Weights of a small transformer language model.
Size: 9 layers, width 96, 2 heads of 32, MLP 384 GeGLU, vocabulary 3996, 2.02M parameters.
Architecture: LayerNorm before and after each block, rotary positions, biases, untied embeddings, capped logits.
Training: a variant of Adam for these matrices, 93M tokens.
Each number is 500 + 25 x the weight over its row's rms, rounded and kept within 0 to 999. Layers, rows and columns count from 0. Numbers have three digits each. The size before them is the row's rms in percent of the matrix's.

# layer 5 attention value, 64x96, rms 0.0485, rows 21-61, columns 0-95
099:469481528466472501510455486535502515496552549529543465516508488518527493502508498520564539469486471470546502504474501509519512478495527513505494538520510538497493522535468472426505503527531487498508486490529483458479504495489460504480453487483508471509494501507484483525531521505512528517
098:476481501506464523521468473497477481505499527478470531522510497456545506519457482502519529512514532506518492509547494507471496498503469469499463519515457473510547440474511509518494500533492554474492471502544542504468509498520492523471524500496521521534517451493512496500496553462467486524
101:479510470481548472563486510505536490498524514459504465477517480483530524511469509533502461495527503476488437474499523512456474533487465502523485502491499471501485482510501490511530498474460538547488489523503480491503510498521500493464477456520470485547460509483507472511559508475505520475
090:504484459489465487517540450541491526500484504492527512468502471498544519478516491492474494505480485470480484495486537519500522524490478495515490477490516544490513502465495477488539509456484554530467508490508510485520501518459460460547492480479508482540515488457461524500537531451454484516
084:441469460459477484496519521497482502523482469468547511483552546496532527533496504502477501479500507511519463494509535483493528514488457493465494497471483519495500505505497500484508515529454501498474469497479484477481487467478539509536464509530530462479548436471503503511489466498472508523
099:541469530514541483554502501497527501491460472483476537497471461517500526520500501492479508487491515508472483480507503507474491503546472493511527457503529505521527485503506565488474493504487531472515501519465505434473545458485524487486500465505530494518489484467470496525541500507529436494
098:472536536529525541508510513505467470509501532517510508487522516484498518517483542471496537530518541511494492513470519549513501466478482481518509476511494493503505444465484466494540529482538520477539498476524507518490482502476482499481492531524470497495492469462486557438483508514529442488
103:515493523526529549501511514477473488504492496472536491535479515469486486509499486450478480528528528491537518519518510473542508504472513528492453485509490473539467463521507491498490487483510455499487463495486509452454432466497523477535526467506508547477474515528534490501521484511523475527
088:464466506477483508487487501498515460479478528512539509515455504515472474498505489495546502531487484534505546563512478488492482522542489513496447502513492511502510493454505540470528455484520541466492476520443493526481479515528520493525515472539479500462495469461542525516502509502487486493
085:485503533531528468531488570509493510483470530513519495505488535514511545472481510492500531526504514475465502481498518509531517469527488510475483528489546478463499499499516507488510544515465491528517553531543474529535483523442441494513509515483515502494539461514480508463496494510530503522
103:504511514543542457521504519512506490542529527489531446503516514535478480513508513562528467495462500495493474475476498484527449490511521517454524497479510525505498518529510492515506495521522519541467502497454488508511453527522520519481483478550513532479476517490499472499531494480537554517
100:512511482539543498498518474531506498486482509536544479503497490472494454479478534508503491468507531495503471535513463466508464508515463508488517470488523510489500559527501534523495546485479487497480487534559507537459471506493521470475499483505495536498494458519542512457475488487462541524
101:477525529546491505486482519533482510524488494501513485495488466532550471546539450500500492490484543479492487478519517492517509485503544526511505513492456525476439524509475472499468448458506502513479506509477518509464527488480518484530529496480485478504567476521493462491484531537494502468
100:511505497477448461504511483520543508473503449491535553494505462480492488472493496508489518462528522508536501431491514493510538477539445518505492502549519486493530499482537483505520521457497523482479471499512500527520518486500512508534508550485522526510498484468478509494525523497476448469
113:531501467479506519528479541495493521461496520473487516477490478544496523500511528487498568552493515504477482479475489485460492488497546503493491513530490488568486527509468490500475492511466489550482538504526502508534480495485523493507536508492469499509458481459504460471505563493488502459
088:501458518493463468505498526511524519524487511522508508476505470506481540506527446523534475495462491460503485480501477492500474509470479521490527516534466539484502509502549500509503515503522508519479483483451476500484545506539511441492540478523528466484484529522487457557538530501523523480
104:498491470484470517522476550452476481489508467530473535521507510484552524497530514500506492483501496468449545527521504455491496461476529462523503504495506487479543479468530475487502505525503523497470534520491510507472492477499509529479460443507502459541494476491499529464521511534520463517
107:464509480479507515510452557518484473497484529539538472492461479519528499512485477505532478502489490550497470494452508519519513511498520498497519447503498514498487486537481551467502532510505522465532520472519534516497493505514484491512557502529529525510476501551499554534504540475520481506
104:510472500496561485523505489508539476515485508470481488459533554467493527504526496499494555485511524518452455518488487474475504493498484480529467515533492486482467498478474507530508528515529535494525527521466480514508454472495511439467517518508528540472498481496506477535511469520471475490
098:525473493526517524497481460486494444469515522461510484546487543532498481504510483497477562521507532512484494531525510444501494479474495452472510481533491478511488479472518482451506475472515495487501516515492514493477489483550494476514488504529506502496560510501519496491529524539539560508
110:520535496497500539509501514507491483494462552530471495471518487522483490516458530546518505505531523499496496475496484440490460497522458503514529525472449466501509452510509477486524514466485474475513482496520515449435489486455502492491516531500500541479490490516536515476494537481494518471
098:512485497543529531477477481458512456510518497502488539502524477539506470514517546483484526529543485455454462515520499502447455507476477471503506492540465537539504513480478530494528485499502528538510532546533487473497509497509519519506488471472501486538500516481484503502501516506540501455
120:495501516492560515475520523512502497531525522486490479478483515486457466508523553480522531456531550517487464534501528484509522463445500516499513489487486519500482503488478491529532513453522480477509502487510507493457481454511462513518478515500511499516520466540506524463480495511463545448
101:493471476542496504485506469543518490520524493483497483532499521521521489491519522481495478470511494452460488492514529506480494502519523479479449488530520470556501590524519545501471472493491483495484526507535452484528479523485529536479459478480483490494481470498507471496473522499481519536
107:480520481501477530530486496449500545481465505518475529475505448510526492512477522479479536496499533532522526487512525478509519486519446539490473508512468489494489485498486431513552483522485476461492493528494462530522499488510541449495476476546521489488498492495501447510502491474483475512
114:515504498472476505497510498449465477574481505492492504528468477510488493529483475500489486467514506513511484530600503465505514480446473475541506520536494516450514486483525502525526502452514521488549487472527502484486508499511512520474503521478520481493517503517478486540461494484503492500
109:464472476517494541491505485509507447509531475505489501530453505503476505506552510495494465468529469499496530523484522509538498497533527556545498518491536498502507522482467522447531485497495484460514503463509520510506464458518519510536493472503479503488540446448492539491471498492501507485
100:499477508521522524489524493495530512517501535470515476506549471542526512464472544474526508490526547514490495500477489501516503460502510509482518532507560474484509493491470470476527537483480504507498506508483496511511489547458454443454488524499527494482505448480498474513471457527536531484
099:483520454484484551503501511494479489464465486510496552512513488485503488533469525501485470515495526521498433490538510495476509492494477545545498510533456523474535479503529474486495454493553503520525493494467515511447492464478487469532495502489486536486503488494474483530488441521501487498
108:483502509494525502504492512514491488541466476475487508506504534531506484482473502529464486467513493490500531501519483541507520489467515458471533477511460537466511499488464542505521548483514445444515473514526541553515530495470486531496500507480481500488543441517513490483466537470486510493
124:504502509463540512477509475481515471498510496479531518484520484488500535502499507496533426490516518534521484528527520523494506529483542482549528465458520468510504468486454542518476512499541470453496497478537549494508503515482506502464484483527549523535456485478504516485500476509477522503
097:473450510558513472537505489480482496472541473463504500452534521498480521453542514483463530508490474513497496468504488483467548488492457460472480498452551503543486493507506474501501507541464529491480495503516507483525473492525486500504497520490459544515481493507479494487469499539496500489
116:463481505483524532486486470477482492532550555514505483428539504536486537507487494498508506480505474500468508534469497547491514529513472513518549496465523524496508511484502498509512501509438516495533480520461472476499505500530472459489481505475491484439489497480502487544513474525498472495
104:508491508467497499504523495549502549522500482470516453461522528494464477512502483528495489482503509528531495496448463482496470522477529515497502475522502532448529495498518507487474536452532464492500484497496536494519493551452476495535492484513543541487518487542495507470504460459481508525
105:495461519546552492504533454515505505531531517535533532494535503467512520515484525501463483480471481485513521530530496469551498471502488540499474502508467505498521502487537519482497482482489467469517543548510492493481493471489515508485469478483470534460449505489502533491511476517524446520
094:493496508524476545523443499494491503488504481494524530520482541526491477514482458549522459505480495507521487469463506489533502487471503504527522498533429469497475494536496550509508538512483468485523508482500487482507502534460467498512541524540499512520473481514448532489527453491502516484
109:520507498539494506507473518528483550526457527472540530487503556481498526467503491456456489480534518501482467498505481528534472526522490470514537476479472519500473503515470553467494513461509500480533489531513513494517496503512539468510482493456472476482466469489490487457499525520468521523
113:494478532520504489469486486480484476517533553526467519482489470517524484545527506484502550461468491466500498516512535520519517518501526487492515483489501500523479532477527529483459493479497538486509523465471533486459498526500507438514481521526518453508515513452487502463528496478522541451
104:490529473506491522479512481493515502525444488506471532507496458523511482532513520544506506509470502515475489470542503498514504507511509457501532460513513531510507475496554500493550479498511514553525516559484504494440553486514505486473518455502553505507473517497490524530522487525533494471
108:519476521501497513478517487523489476528514476542521477444507569518456501500519486449541523548475438475528506484482485507516489541495501522498524501533454506525472516495511476508455535542486508520488461470481465486485483499489521517519510451497492508460526503519510492514488483503490522506
094:507503519471482467520499477458521480510487479521510540501470498521519536519530477506522440505527521522498496500514493464508519511468461489549479499559511473476542485468524518524521519482491498492504493488522512479509553471512520539527443492496543469487512450483535520520473462489501508528
# layer 5 attention output (transposed), 64x96, rms 0.0656, rows 21-60, columns 0-95
099:523488495535523480503480516519509510478517497507516484488487474484516508472495491522543544522483477475463525472463484465480524494462463516512524459489516507538476475511454488474477466508511503537505488464510520475518529545464503496488491486533490466506505532496537461520548576488497520465
100:432543465486508483537557492537513496527512510497507531543494506515504473494487503496495490488515497504538522486447508477513532456516503509452487528523500482454508493510511448488486515498500451498516470525553524500518492556511525524489463495484501475482494490527478485482483450510479499524
099:538518502491461450514529509507499439484474487519505490441491466512495523504504492458466486530486478497517494514456505518502487508513508501529446530509530510478538526491503486489489502523487483492539491482512481455541471552523550483453514508482521508473467498509526510482521494516441525513
089:528513485488498520484547501472474496491517518457514513507505488488516518446519543481508553540536468439513472519504488528489490451483521508481490489489477509497486527506474497533463478506531531491489459482550511507504465510504506480519512491470524500540492486495545472513509457490442530537
083:489522501529495503552505522492491504452504543505471472524504510496480496464496528521471512476524514477463488525547473483515487492496512563510498485481462491482479490533491512526522494456513540508482485511476478471505507545530471505491503510526546504525517474529534543533527548433501490491
102:464515510444502505519515521504511531534495527499490528482469499519548506490503511456485533498485520488507469557474511476541512531526494496500455492521496528475519526457491557516539514544509511451527497525525476489488472482517545513507515480517491505481512470494481508538511456545471478496
099:461516526471454468499488469507477540509502461559514511530472520519466496479495525540477525502502464489521523457528486505522531485541493471445496492470498514474482471508541491454493528470519530485501488507488529535490505487458476514519508526511468482515465495490501475510486445517528501520
103:467497508503527469460530495549512510502465521488543479517448500525491504523522477473492487464476504482515502491545458491481460545474486496530556527509502510479486521498531494517527526493477475463513525525476507500502492470469540473515515487517512534474459496482488454516470496557502495537
090:485498483506482511500514499499553459471532559502491528535454490534494493521482465459536511470514510508485502499526483484463537512490495445514536514489483500485523475524489497517525474505487472532515472459470509488486492500513540488500499482516504446508543493520519483490448483446457472523
085:509471469520495480464515494479428515500484466493511481509528570514444463471469494492537528496511474510531489511483452525528502492505527477456465465463520475486502483479497469511474526496485525508482483518513499476522469455509492472516488493529454500522493468532521501526530497513489515524
095:516430488504462504473536542492449497499491507484514490473540481557468493543506515447456478491489505512509501514483467489500486507499495470470491516496511507500505513538489549504480470541499462488542499492476475519495485505487545462505512477513519538472464534531468535488502497495488527474
100:526485490481502485495508519504488500458466524509517475516514500485518467519525547471502503467535502536515495516491516472501479490509554514522539514513501485554508526520469487485493467507523521505525477553471516476545497524517575525499521524493467514459467512473505473491466448497498470537
107:504502497532510544490450501520532525491517503470523495494493494474525532454485482494540516461523514479459491459522486523487467470488505476551537458533468504506498470470482466534492497486501498514473475482506487479452503507534499434492518510535498470530538504511519502475542523472492502473
101:473479495459471489525502527482495524525540514470499479476500516488551471494511475540541512511496502488562519500464511518496503518528509505511489506526482508522502497483537508449536511475497519476483446447496499477548486478533512508550514494505533508472527479537495490516535493529463508554
109:481513533520503455525434532484472510486464489490525499499487498497502501483524502510552517563513509490463511476460489539505492519535494508494471478542502477533465507486504468510505517554535483515549518478469485499514472499510455500478482517484499499480521514449516471552501519523488474480
103:528485488525497528511477514518517475533495498489510489448500475514521470547551494485507529470503496476449463515500511489475476519471472498477485515502546563430503474496480503517485498513494471478528527511497493465525520505510500496498531488538554509524548472517463505490510474509481455478
098:468511468559489488491472486449490468530529503498496515538514502445486455475509512504517504487472483512468537477532498465469506499535468541524500492474507486441535505465513483486492493495469488546454501470505491522486509520470486554526504481476503508523487468481487479471483536485513477514
111:466465491487488517469497529478484512532465484512540511502542493516484518502497448486484514479492453513521512513514509509543498519450490485482528520514526505480531465572495522455478501515491506480543515515456534494489460459470486494493516520464452502500493499509486512568524496512493519522
103:505481476468552475533482520464488497481502535486482527504533476542526528485545496477539526485488511506503475505480521477520519513500538500496511479489523457489449497481491522489509492497477527485546495527486463518512469499546521495492507518462560503497473478524498533522496537499452434495
097:524537504522506495524446497511503508498515522501480486514487509539509496468507515535524484488473547479460490449534522474525534491472469511489516495463521513513448484484512470511490448468490478481484472493554479555453497510478471499508480473518513454527513500478466482541493524469513486495
108:483521506471480472493450520492473538467411530513511531523479482514488497469498478483483517469531500488499492465493498468486491512570494503487514517484508503532525490494491460464522507522505514492495546470480520527534546480473551493491527506487497530488525488527465492506486485502547527500
104:486494548515493518567426516499498489527512501489454475502547482490538521475464518485486489511528517508474512483494535510481496529543474537484503462542497479505485468461462506517534478499489486526487471470513532500521532491512488484475508468501476528465476502458480489470470518500472500487
119:523530468526546500557430466504487502478510545504473527486503544469490522494484526497501514511496535498531504496495544467495481461507526482469566495502518485536479514471481495451531468503503497517485497520513496526489510489478530455516498515483466509536482485534501481517480505459510515473
100:523486488511546485485528526514470488476537501517488472496512509505524491509475568525520478517556506497500510544496491522491516531478509518495502493525467470564521527486510511521480497514459481536505501460492452478505533510515466552531500535511512523508504536435519510485497525489463476489
097:494482471479455461493535542531514510522513499499473513521470491466484498486525472476483546521515518512506562472487488487487491517569454476480517511541506489475485528507525516475531529470481505486532517533497448496520468524534523510500487488478528524471535496472503484458502462513521497511
108:464565437496499533513483544490493512498477539522494541507514511525526505497504512530459504464471514470478501482511522491453494454494497461534531512526515519444503466469481500505521484454476502506499457507543516486508489533484502519476462487514517485532507468483514496513517478511512530469
108:487550542533496517487520455484497466532550500552471459533486544491504467485480519501511488478538498501498495551523497500503539499502515507498522545492467454497469490494488459476501467483503500529472466475462522480461478468504509527503507497504497541532506482479481472519524524491524539481
105:548520499491509532499498530528513539482523521504491522489474510473492511436518527496545489490524507526532490474475486501485544490527499473471476526515521474544473512518490457503496462512473551494517516502535514508544484525516539514498475463501448531525468473535535508506499525492536514533
092:495572501505476486504488468475483576532517516498488548514483459495515517481477505522470520492473513513471512451508474506486530502528473489507527507531496516489521488500475530487549494438500519551483550488494514467488473482503513492494512450548510493501498481501530511490493513494481496543
113:500514443499517495507521492529521500512516508466515493542504515537488447504468449527523486459517495513520523502483524497511530445492538515480518514535512456523510501497500527503482541513491471477474448508524518548505506504497540477472466515520448495500517480522473510512508454489492531450
111:477541496478477488498494498513483530466473508531503509517496529505526481535486497471530487526471483506491475551520532507536508438511492531532530494473549505526504466502496508499448483511479550513497523529501497487506486459483519493484452527518460478533443445516510495487523506518509534523
102:518464487518501510534495527517475455519529474524485519487514489510457510495504535475532485503475460507494482513497507484486543482541515493497449460493471448542454486510490509482489476472541470487475503500520467510510455486489446480545505534440499519490482527506520471504491528489468478505
111:497458521530531529483535510512497486476508539530461527503498497503521520490470515458492488494506495484484463526483510445533519505517498469476448533460524493493502451525459535511511465496517490514522529515505498484489470573546550506479523531508493502488511465524496512476514486509533512472
110:541542468486493494450497494517506506497479515473555472457486501484540498493484478462470458470512561499520483495497493473555497463453540494489507486480488488510515546495461524520464526503546518438478513514477505492471474491518522482500518493478516522500488477542493492492520488512491519490
108:520472492462472511503528495451509516490504517513492499533515504479497499481534545493504527522532529553534483543500509457501496483537469493513484532457475452504489528442501511514529474490457502502475538519491516486508520532490563486529490484554497497464471492485545487505505486471498492498
097:507493493456479481487482539473483550562489509478477502506501451494467512488445494514521474486513473479490490535499464525546510506458489507515520483525511541472514491504510506513520533519492458465490503492483534453526475458495483522499484471479476474535488517549509465515526480501549495486
111:466501486488540514492533504457479482497496503485488457485472500498539523459519488489486489447543472536465509512450505498539465491518515473493501502507447510547482496482509540487460526504470453458530502531467496533493502485476512484480486534515482466475456513477504508524491470477503515527
113:523507518528481573513425461509529507536496537513508556472484545467516482458456516508503522513472488497454498539545486503510488513490494513488520487508505504505485468533467501554509449490477499510503476474501498529494527537488502522489540509527490510519506500494481483494506520512517494468
106:510516508506470512493487512464513490529500508491492528473532445515519531500476502470471515495491522521497508512510519471490527503524485522487472494512509567445523515479484518465539493495446553525504474503521495513525516533485509528468487484530470532497535524489480469539452479489436471516
104:507460495491495474465550483516504480512490489476471516469521506525499502549498558517510515478497491510466499536494513484489525511493536487462520518479505543509468523518482483537527484504557465491515513500477518446459514502496549494466481462504544503495529549533468531498514516508528495463
# layer 5 attention query, 64x96, rms 0.059, rows 32-63, columns 0-95
070:515488505510494510474485489502434506473500478476510501537503536475533508525547472498467511546503489562499497501502529519489481547509523493492457559536493516525502509529515508503477475527519502522493502485469452536489482479525494521513506479477508532523508538470468496458485533546535476526
106:532482518482470521447524485461472512523488496528487490484486474475501512561518480506514515524535509529550521510490551491477465540477491491494478532526474552471506532524500503502517501495481510506498475487465479498507530488504455507493488501458527549471526533480479474474490468536545510482
113:522472490518481530455518496468489520511524485527490481480506476477469490558532485512525523531541500516550513527499545492468504514485528476486462526521491538454523553528526480481538499484498496504482451507444498491523529508518473487466489527489495497453514519466514484479501486520527520489
086:530491471502517486465505517464445478504476469491439443474517523460481502496505483521540516500489499498549547470478521502497501520520526526533518486488482473480465525509510501471513497516512474497461534535472536517534519464512476481515487516454485528471519500487499497471472529519530520465
107:463542513514526461528463533504512521512468501505513512516509493532540485487451506484487493480463512485450477522489473525561506504501480502538511478528536491534480482467523519510492467498510527500514498519532503465488448494531520517527498488535474472519477474535525512513489533460466449501
121:482531513487497475526506497497522465526507492490492542497527491522522503465473519505476506472456465458471514489518491508516524461531458525525529458470529479521513465458529503498479491496529494483485503485540523474495453492519506542546506462546496464539482483517495529515508503455448515499
091:539510493493506512467522495520531469480506535483486527473523482482508480496499495475507550480496511521516516523531514467504536487483500507514481502488512481442515500480515478549540546471535502525496468531513454503526526551499460447481496521527525498469502519500508442509529445468487503490
092:509533535540542490497488514488486532469524511514498511505547474468494478490487481503500479508531469525451504523559474503529478511527497491518488490508520484473482468483514458516486477438488513490476501492511484458497446460497496555541470465514486453502506490512490503509491522478537454483
100:506483468531494550473491518470480474503521551542503478488528491494515503510511519525551522500546500503494493556500485500495483492484489505538480526477487545475484541513473480515507501475459511461526446501500480539496484483457471520477468543476441492492488473491510515491532474509474532489
086:480557462520542493479497501488531509531509533555476527460491522500499484474508497492433504476480533511462495546495469569481524494502522542527495493517486510470495519454471491512504497446494475508508489509472481481475531522479517523457509492509498470484505470506514465533492499480518507500
095:478538552528499481526484444539501530500501440472464520475501503485489478457529528471459509536475493493513480493474527508485546475531484544484519481528498471530491515498484520484460451526484463535494514530497493506505508490535491528533495515507492520525504483485484521510437508498485500498
086:533475465473483477467505520478501493490493473523511511503488476490455514501490484470465475478517522538530564491476528490507485516541530456469508484498529466491535512493506534527464483530513472522529535536505497535500556511510506546462496483501502527458478520507520518523488523512506486556
087:458509496516504504488538448447515480508475469467499492543502490456452512521530487488479469498498494462487524493555463496520519458500516489527526472485509475512495499481545507508478493526497532528552490499474492529477475491439509511545474470502535459523525505477500501522515514521490503516
085:507493498494480473484512501453474470545502507526545502485563473497513474538486507527526500458536461489463504530467524458538476493469484507520527466471508544473505482472507549513519502507497482522534459535492491482475542521483465510465513501492488501507493513465516486484517530468527498525
095:514498518483487534478464496494511512516530488513465498513505529521461538484508505473472533488506479476488524537530475507501453453479504518474521515493483474563479518478541481446460472514544516525490539494470515479499530471508493471519538514515462497503524554466515463469506503528495489497
084:502519530492540467532473475535517552520495531497472482491535538477494505469461543498520532523537518492514530458487493503523442500510503504532516513521458503544477509495463477477486463476488496512479465528516476524514451525473502468475482491489505526490471512471514488486480527535489464481
142:478530514520540479529480505509529501474506511473467523488504497530525497445455527482488517488476526482474478476498493495514532482547508514502523479486514465553472505466494520496472460500525504509472540503561527467499464508513533494537500492549480483532505486522524539515469532473478462487
094:454513521521499464557498491524508525506503502508508525510511494462499486488454521500498496524467511495451494490525479540548531521552499535521522515537507503538462514471480513508451472473515488494510522480540515481500462457502516489549481491529487475544501456526528541488500496476506479506
083:469546514495459499542507477479481501509524491468485510510481524483465511506561468526464464536507518494482481439532493541492501487553488481485496509526468543467500499492502488490533485506472488524506475482510452472480489540498508520531493514484490493484521539527536465473502536507505476543
103:519461481500485499454528485480501496510517496522479471515487499460518512541563483506501483536503493510528512483486531515485479508503500491480426530528497553471538513507504486481542505493469462513502497491465470513497534529503490492482465513462516555468544520499501459478488477527547497488
088:511452503506513471465491502504453501501523542523493459494551501479479505501521486487497512517508514531500468515434533490513516536562502461516450546448513540519496521504455514472502493478497498480508524517519508520512501483502506502488472532464485543475510520523485517487462490549517480488
078:557494475495529491501472497533501514461478495506448504490521498511477512451518549486457487511479519497463526486472517501538506469512476514508474551483501505521531468509494518475459541539499507486513573480499491536531516509473515516467504509524448488523496490491494554497531508500486522498
114:491555496531491477561484502544502506523542529489514532489490508570496495474467557479496492503492502474455475488501468507512525473500451521503527481500500455523507472482502471510514480534493495484522470493527520493485484515504534506513506456550495502513473488491488506528506511441463473511
130:463514541509497473520448510506495482514457509488515522526513473508527512500457470516481475466498536474480484490504464517517513485498467508523526481467526497538508479438485512497480473483535541498470510463510537489501465513491507554541510457555505462537506485505487530523499515492471517479
158:476547523503486461529472528527525477528496488490502543477499497538494475467453521501499490477464480451459497494512455539528525490505487513513525472501512490512505462473508513511480464510526519517521503497528508459472476515520540516512527446540497467512483478538527504526515496452459498518
144:536452498480499538466501522472478513468524495482513488483515506458507523520540462485520515518527519549517485492480545495504481527489507457478484547534485552500502516549476508486492500501477503492489517506478463530519497500490482467478468543459476521507526496502460480483493492568513482463
081:488501493438457498522493543485494494493477473498546487468497512516508468522453478503513442486488449492484518523516493557516537514494498503518478416491524516494474506525559552492487550503511468516514514501502494481488510481544499496498504513516516501523482503484490489512538480499492524524
097:509538495483519531483483434498488553488517483476462493502487528510488504488502459492472476505485453499535486453513525521507470474527500479496504469520521489467532529489518504442504551515467489517509508471460526496493543464508469526481484506492488519496558497510518459482452491498505512525
084:507491540532478505439477527507505460513503506523503506533481518473487532527487454507510507500490489504465512472523495551517541513515471509526520521508468452520479495517511466464511481488445470516527521445467506484509498499505467493541517509506545493503498522527491450498473513507537512553
088:511506514429465458493529546521461478511494482513483492511448487515520480535501500527511470502514525476488519480495490545487492513430473493510500478459506541485510485514525475498516539510522524500482562506468541474503516463487508480514502498478537528486537527526527506514497499474510486530
096:497509445509526467510523527509520474523497532482528459490508447529528482529510486483529507481498503483487483567449541472514497531485490522504532505506502497461526515520504508491503509492497511453497461479516542507520490495491511462494558518474498497532468497537486493551554482475469500499
092:512495487472499508511519491536471528475462485473479510522548531466518533506532492491466545530553472520502460532510517505484496554484490542481514533499499530464443510507486524487482499495488545478505502470528532494508493513468506467473496510495515450502509511492498463486459508545541476507
# layer 5 attention key, 64x96, rms 0.0534, rows 32-63, columns 0-95
131:527464500486499540450532487485470493497500521493526471515470507456497518545524501492495495497546508512544462513475534500459484513479482517483484541491488539443493540534461484501496508480501477502507493477475509531491520519496456451464494531461490547513511506515486483472487457541506516495
111:529454467480514527457522491458466518483459480514551480488496509484518534566532478498495482490506533525492498510502531491451468550474500468465495504500477516484510497551477493498528500502473512457511472466492496518498509499498460485461496526472503525510488520490446504469523504537520511517
108:532457473486499526451528512492481504488499499534534514516513508495530521527530510518519509514503515527496515517505533509488445504475493485493464524499502507489503488574502522528493504505437495455517509477494526503518511490455465487507458526449476526537499502470456492476481486558532524512
105:490446490482474525500529533463428520480475494523553509519520505513516519551529480535482472520498489546509528489501521476493481532485489467487490545511525539484522531541509493506514525510492522484497472500497505528480496499459439479480482507499512484539505500487468509473512488509556490518
062:490534563499518486497532468479538475530525498495514554489483473544516531455490511501477494498526515465493526500502482528493520503489516521522547537463502445528479521471473496518500477524479472509501546507497528524481554526475518497533512526531496490520471483542494521491502471525468508481
069:470524536445563487525463498457513522478527525490490489487468512505486492503441515534508515478480522495479434515516460507522502514489530484465484480514519498464502478462519501534476482468483488514519505483497509485455535538535482476475495498504480474531525478508508463530487459510513494491
128:484551497499531494549472486551529492519514481494481503503513522506493495495446509508481509459513516467532456514473475506516566473505547528519521479476482491514520491478493493520468468522546501509508495498501522470454482506517538527536548502495505491489520494537552530511492516478455500514
090:460550471501482471510524507526542499555520482486462506488496499508524475442470500503513506498470534479514508498481496488551560480522508511505565500482510461495466453499499473531514510498538492518489533509531486517491503560543506512515509522534509495493470497513512523506482492463465497512
169:465574506516516467572483511530555509521527493468482512495486512506493465445482519490456524511519507458489483493509437508547525477504525515497499492519507473524475482466526504489466489504521475519479499510524488475491477518518542507497525486514482481484493471490515516530489525488475460510
121:565441491494517528469519513490444546507486461475489445506518498474498514524499497470499474496528515508518523508493512469450457525503476486507485561494510506515515520562500485479498528526467501484520481490537517498501502466464458495509512493477508513518504485495455516487484489514527524464
093:486468495473539552478491478496497479518508507547520487506523564512524542539491476470491488547520519549465533491500528495531434524495511492490516521503494493484446471515484504529515498486497524455511486444507464500506489459487514513478504489478483505519489517512536479465497542516503497495
089:515503547493456501503460484500480468482496482533444501496476505527507449499486512510510490495502481508495496567503458525452517482468480516537486504540463480485462517493534490483515503509472522510524501477504552454510477508476525435537530516525512497512521500494512498487537500488497540538
097:572475508497518480487510471544442477509525530468545501482475515524529503505485524502509555489511443527510502477495517513484504511497508504456474493483491495460533493499471465537509545492516514468437473506504445515512504523503515490491535517523494532504514492536467484505502501518503527522
099:525544487505514508509512561471548516465527523511460508476483459489480488505481501467477512491482478498537478519518502477500514458514513501493443520542500488512499544532499470468520518515495459497480499500464491511510461508495531493523481551524522493440512488530522484545492470511453519504
110:503457499480506482455535455515536521492441502495509480484448549464528501531491485479497501487480504530486480485487514529506529472495495448507492501491520480488504519534536526578467520529518449508521462512499483538497498478521478487486473487478515514503510483534462481466478504495483492516
094:494493467492469514519495531462455469458467498520529472561499508510520527479493503477488486525549509524446474499485535490508481510507521472506495527459542495500480527475510528522473499554502514483448489486518530542524490437502514513516503530508504479482485509465505528490480542501509481505
094:496522492516478470508481509531520464490506533493468506458497507517493474470460528480525490480505496499506517491477468497509568448532532487524516449473486455472515501496491506504474518502536480541528469563536469490491541557515509487505532493496515504488480475517494496541528483503463498524
081:498512474517491497461533500484511496482526484541450463485474461517492517538539486464522512507522460482503501524478538496468534466477529491486486509498517483476535474559476522516561506524478476551527488486508500489497560508505535471462514515508520497475484527488484494486520514551504488503
076:542468470526463456475517502518483523483500516483485499510514516504545496491490488508559519505496482534499551480502522516469439496475490527455449540493545532515526508526504479497485483517483474479483493499522454476494479472499470510451495454538512498511522490488470472502491546507520502486
084:534450485481500504442508510450441507504496466528526488503508474506512522511517470513535512513496484532496536507477516510475449507490500466495471531483527499497506541558516481521504541534461515476510504523506452486527510499502486521478481528518474500507470485509445482477532535540488509514
099:526477470478485515450538517455464497440479480534500521501505496490513525514523503510505487525483506505493541516502543479449473516490515476514466502532501550498491504546478512484514557512476507467466494508504523508510476437490449469480460509484477479508482505475463518517500506524528524503
104:503450502528502492490536526486461486494479493485550461499495476461552509554499495534521479503536508500515515472522515480452436502516516462517473526530479520495490541511492490486486523486460501465515478522520534519489474483499500468513475495472466501544470481496464502464492498534537506508
070:521533477473539495497535513471500514492465501459471481507501538463514528474525471466461502462493516479524490553474501497495515473523509518523486493460510516539445469500526519467490470460488504534510478488471540463482482517492508536472529478497472515464485495501565507490476516473501517508
081:522518489504517507482483495493484535496500502529484504485520482545536529556476536530514493453481459532539510517526572460477461505499521476480516521501480505483510519527466527509507509520482517524493527526490522508528546514498485470435491519450513537515518536486493506515516490507540490516
066:485516482482481546513501490505535535527526476527493478511473556509462530462518514505488479487538512476536494520489448518536492461530503537489475460488467496496516500501458493477458473526500483506532499460498507469491477522522478489474513534475539504512513465488473548472476513482458473495
087:459516539512498492528497489500550472520496470527477523507517501538504473462477533537539483478471491464479534460515480508551502500525470524486494476505520473509504457485500487548472476498480501501532506485522524473482524506542533536499536492521528471532491480506533520495472500439488468518
097:530484472507500502438536532486464500499492503504518520498508505471476476492557510485501509529476501513540519467513521453462524547459507469470475512541488514464552513499499468533546488535492529472513480525458487499482497506484492504480471495512506492479543517543505475485487475535531517517
106:455506487464484464527508516497505505533520471517503479467478535499514536510493527494517504501499512445479515523517406531516533500472474493518559488482456495482519470488490528533492459474527488497503478495511458512496505537496484506493531478531530501510480520548488492532533512478500518475
090:518479537450452507496496468504481510526448486508503518453459486521511465530488488503494474489448475459502525483468504538484540496506487510486530498482513508530534475562502465534483533496502523531486506532503472486475523502562518497490481466511521479495511493521476478530462485524513485505
102:481482502497485487511536481493535517507524478454504523524492492498493521501517508541496476461434481463563506474491446500470520459511505497500528492484521499470509488474485512496503496499485510529496476496479493477518522506539478518495477448516525473492504498523462475502577474542485559513
107:501506511475498505545515498490499510482490532506476520521523517473498497465517497501465499499552466502559474475552501487468497513526543508499498516483495472512464532464480491417523502476524459522551537538471509476485491516505491521482455494517504508482525503489549503519466499493528491468
101:465544528472496490544455468538537540507522507502503480523502507541518523467482489495514512497497514488475506463459480514541487466557479483504521486500493496511503481427519459531509469518501512516515516509473461527533489480506500521498480448517539492509486496496510508494514520442496509460